{
  "num_attention_heads": 7,
  "hidden_act": "bilinear",
  "norm": "rmsnorm",
  "positions": "rope",
  "rope_theta": 1020.0,
  "attn_scale": 0.214,
  "tie_word_embeddings": false,
  "init_std_o": 0.0239,
  "dataset": "wikipedia_en"
}
Each number is 500 + 40 x the weight over its row's rms, rounded and kept within 0 to 999. Layers, rows and columns count from 0. Numbers have three digits each. The size before them is the row's rms in percent of the matrix's.

# o: layer 6 attention output (transposed), 448x448, rms 0.194, rows 35,99,162-163,226-227,290-291,354-355,418, columns 224-447
# v: layer 6 attention value, 64x448, rms 0.285, rows 35, columns 224-447
o162 097:479512507470483479529508468527489480510530475485500552483504454535503491473488504502475547446521475521486598475537541512485523508480521487473494547497465485518541572532412489467577495506415434466482526517425490487553519584496517468544514451537434499469528422416552586474478516564524508457477525517380483517563551479460530560515438410436455526516505502456564461503486479484534465534505511498521568538482550462536541530425497516492512500537465450520487533547531512516475495471513487490474545459505467494560554510408519544571470563470483411570469540481611508376531468442479515472495547417525463494567466501510552479545468578494439534529495511461484537487518476513440520498529
o226 096:443492470473492490435452581496517486544486436496510486517486562531543535520464441453537557507498521495541511508466469462490487582481381531471507490473478464492430468483530490540508469506470502533428560505490521514518484593494513468486461504556523576487536470472546486458495491444531490461491517524428596449440509491505465523463568493517494468442473484466577487503414493499401435440554539531479468491505522521515507459468542480504422573420582470535468481466513493506471522492520488486512493471493533493535585519527483561508493536512522562483467492501517524492531459491478442503484456517491538562528535466541476486507570535503476520488554472467512524484500511486512489493502
o290 105:480478520546577554499489460470474506564503517500465495525505477511524550533432373539413527473508585491458476504529507474494519514523461456522448488540465570494497534584495530464471435498486437566533533476462492489484454562493479469387442498457475476458494520497503550525579489501498454538525436451482506469456569483482498591477510497527529479506537498481457417453454417585445495434521524486478517496440492505530566487524533524476501553600494524498496538516518530499449522509588475590486510481500540425484489496502432570514582466459483437534396515495523489517525510522437486549522475436542378459498570533543466450488409450499502496539506515435471470497538531502506490469480
o354 095:470471523484522474486520475481541481495473496535514496450477585536489497463424515490474404509491505537475532569537531435520549411481499508499411574527523563521538518508525484502441536506465522459467427521446543515534512435563499485542487518533521479440472515498517550526483440515393435553474468538463533522442477514533418461524525477632500504519470445461449501500528424500436490464487559462444486457441489462572503542509471524509546406486503549390450498509493550546536465465536544415494533570502493487503490477475486509546540505590499474472518538457553500523489468479495483520493522531521456517484480611464567487481474519429512396541537509386528469576487486513533545524506
o418 100:546531465510474511469517520548475561538529567455544520631506605525541581477519442498500498507544543510499492533534505466536524537517485534435478474545523489550454557490575518512530465527494450464497473462500453571487446447583515543520474441509516500531468512477522505533566488457464424501501501439486455512551498520511481555534527496528521486521506563496457549504577506521464507557537496559442570506499541484490481491479537466524496498389579530459508526544502489578509527463591470452483462487532514458417451469472470494450505504511485493483492554443550514568464533493462567521535486557478500451536447474484486479446466480514544462470422526491527415506509524541518493549539
v35 112:496495477491463491563579545525434550465491515503576543495444489506619471460502545484553500474488365540429532521499459476536587410492529438468609499581538510515512558519458441538519556443468555507501459486551501481501498505485514438478500514504481533436450408397500433483520464582437502458534484519495521539542529518552486495549443492487490458508465478540454449570534475469529535435502426496495504517491524465571495537584481455515478536489508508486572458529496544454538459540514537486514427512454444557557532498436486503541556506481510506527525463500493502490519559497498416509570447479507453488548504539425474474569491457431493450509526576430438525539462517529482466548485
o35 129:477540500499491455492596518508470513378454500506438543511440435504527478423485550483504469439529503507445497516484445526549507419564568488491503521590544524519431525532454464432496507577453477507506502434527462505503540434456563509513485505481551510456452438549483546436498408597451455494505486501547508526488487393480511514566477567496589514456488477544516429548541481519513464513483506483446504493507578467511507561464466487468471559525556568485513516483514555425475463459481512544530492528504447516466513430405551533509515453481484531578502450442449519458502540491566483471493455497523455550482514567461504526527473495521481462453529616467480506521429490531542476542481
o99 101:456587495483497481549528530452484450436484588475551398447465576487502499515469500479549552504479433506425466448455568468470517525510522482513436586481422499524455551533443586540480487489487530494532501497560475568496480447500487495560550493496512509458480504516551487487460538540527492490429488503542482566493517510458510562518513496465550456503530466474502460485532547524552509538439522535528484494522552486500498510490521439445478464496451441483460463478522485486455579509522544490405461530569528588506484479518447445522535528508472507528477494453495554432531460544513486464465453456489497470567454446575508528508569557464474466545494515470517492477470500488534430441476
o163 098:475511536515567506517445482509574499570578518522510491508481495436425515524418513480469458488519515562463507460475442461479467518449506546547514561446477517543488481485544579458431504482504466422543473488458544473531432568578490488492490464516522445579495562471542524524520546449539498460543461498422550517545544536521499497475495527526506493484528545424431499439472506482511480416581531554577504462536416499571463440518485531502547504570476491479546485443511500480484454462545486496437537504518460472450519472537511529470448570460578524489487438513501514482437441502497488478561598500462562467482558432497489561427470477507508529493479374489537440459507500469508522510511
o227 096:497562538454504512504536502528512485477433505514475522517547554472476512545520489484522443509525547461571453482515543505531517505500528434563569504487457540510543421493554477477489561437454476457451468493506496480443462564498444508474469510543574460509495432515528479429443519414551538522548424502502455536502571528530542452544485476391506566428452518532542502477471462570454496481518468474571492460536532484455533485476567528474484549536524518520582554574482389453420477490484422493524511533493493506490495420428539539468554441461483486517457498534390506556503548451484462503541491479575471512499513466502445523480452514506529385499519452509471560482505463517461473457438
o291 095:423458505444484513566451451491541552608557483492566522446448432487531517559454469489499459464503450474518383503525538534469473468514476504491450523477481494456471451502562527483501449424477443529458497510485559517516504460526470404461422581505530501574532508479506501471502461496423481488492483511428530526557545523517540528438604548485455459549573525540501531436531457455478443523600504500529496508480505528509547535498555466536516413483543511529507406490411528527493523497502498466485515483500531464468544545503540484574535505449534441494496574489528507514523444531458504535476461541522525521462449507493409558525580499449491492450507492480523437494578443555473442474516
o355 110:556476473471476510506576554399508522571502445463574455452426502522541493483477463547489525477492413547447586501498581474584560469386535443544437487523434463531512441526512494501540545502542522499546445549524453542468424403474496447509525544533534526531520472510467541519518459507467414515548522507449546560454514526581464534534514585493517501458497500477496462528457531416508556519491483511504459480486497455582505503506535470532481451534497496542548491539447506513552516473527536410529499539415482560515483511510483506506487485516534505474478532525578455435511486552470478544469472490486469470567432461474439533449557550505464475543503511534468562502460482574523492492555